{"head_dim": 64, "max_grad_norm": 0.5, "schedule": "wsd", "decay_fraction": 1.0, "max_seq_len": 256, "doc_mask": true, "max_steps": 2169}
Each number is 128 + 24 x the weight over its row's rms, rounded and kept within 0 to 255. Layers, rows and columns count from 0. Numbers have three digits each. The size before them is the row's rms in percent of the matrix's.

# layer 2 MLP gate, 320x128, rms 0.149, rows 313-319, columns 64-127
102:106160134137137149091153161109184097125152115068115132147086137149099151128119153131126120131095141141156127129119128133097096123136099127150102149162130119133115143113162183150118160139130119
082:129130137150081109122124140146153081151149149126163119109174122136141115103152139165137139079105163147109103133136134142122117124152158174125145127091134084090153146171154105146136113145132149
100:130157122109127128116150130135125126122130088104096119111082141148118165132139174148147153144124107122085125074114159122163066128136138107123134129121142118137132107096089081112107136077143115
096:169126144122154096155115176147145110097116132142157160122130157088124159104155142140123143115082155129105129138154120131080138113159160087106146122137147132135133115140118125160145124128150094
094:120157092121103140071100089170124150134118144146151141133155130102143122109105126151129106099168170114143093192119139129113144110131118150140101115126137136154181151087121124110186139134153106
105:111134167118173124148135146077140142192147151135152120150136117133113085151113121127102148138117111132130129153113121124137128177146104131142174116199115097097169158103119110113153094142117127
096:098151140159114125117126117104119088144149106110131086114165146117091158108112104150102141121106137158129146107116118060109125142142113094174129150132126152129141105144161125111143157102116115
# layer 2 MLP up, 320x128, rms 0.144, rows 313-319, columns 64-127
104:133119126141079129128175140119124156122140150127135126132155082136151127118140133119147091151090148154098096126165172121099179155145108133132129125088116100109113158185158124109153136164180143
088:121120117120090170175190163123103093152121140153155114147158123149133143142073111144134139175134160170129115128136115135152124154091162117132140081098138092138157130083154105144118125131140118
105:122139106097126150132093137107143146152125118132147147121141119123172121170148090128115102159106159115127147125127138082175102118093069138111118103136142146128085138137090177110141095113082135
096:119154091142152105148094096126124161165121170122139129114136192165114121150112148106129069144164101093145107092112150136151131160132101173096111105114144161130151157088111113139085122112141136
095:140153181074160135129149107112091121108128079100100142134112123145141111128106102111132123159109104120131169126122089159150124146175152136104142087128098084093132153155156106113121096152150129
107:125154136123160098098120141140127120084113118127172121072162134136143141134124136136130149060147122174121136103122162082130109121147121138124116158095132158151131126170119149110126143100115140
099:120132096139093155172137142143151121164121148095078132124121135101109152134155105136132169111112139135180147126091139146115123148128106062139158134167131150166158141088155127109149107097150097
# layer 2 MLP down (transposed), 320x128, rms 0.153, rows 313-319, columns 64-127
096:136121103091111129146117131139153109160124074170109099134132153142131106133119103170142156170132149120195115142148102126087076079069104138119146136132116130141132094102128122137112078116082147
092:141121145117110131083194133105119089182151090095127087125119132111131143118128184119140132132108114103153144127108122151124127114128139123111078150087111082131132169154110079116108127138125131
101:145104154076123122152104143124131180124126131141112126103122101136110190094116114157120152118090082165116146107174082156142115122091137129151096121103102128113091125127170125150137126143130156
101:098163176102135150140129114157133129144140113144162132094126105127109125167087101132142150163117138123195148144116138072123104141130153137132143106127121133133115141134064069122132146109150098
086:136088123134129141133142112106112134110115124108120157098129107084155162124122135125119133105093131151124136122115139078106136135156152153072137154123097132123113139113162116096057104089151136
107:112087146087146130155122110130140116149169173103120140162119131101089159172102155112126146179107118128134109115113150127118135121114119147101125075152100152088130127072146139154159119104133121
104:148128160107137122159103160143113137112132114154127150085134116135100175078097137126134120111136091146124112136135088111111108170157139143145157139116115145147116135151149166100160089124111126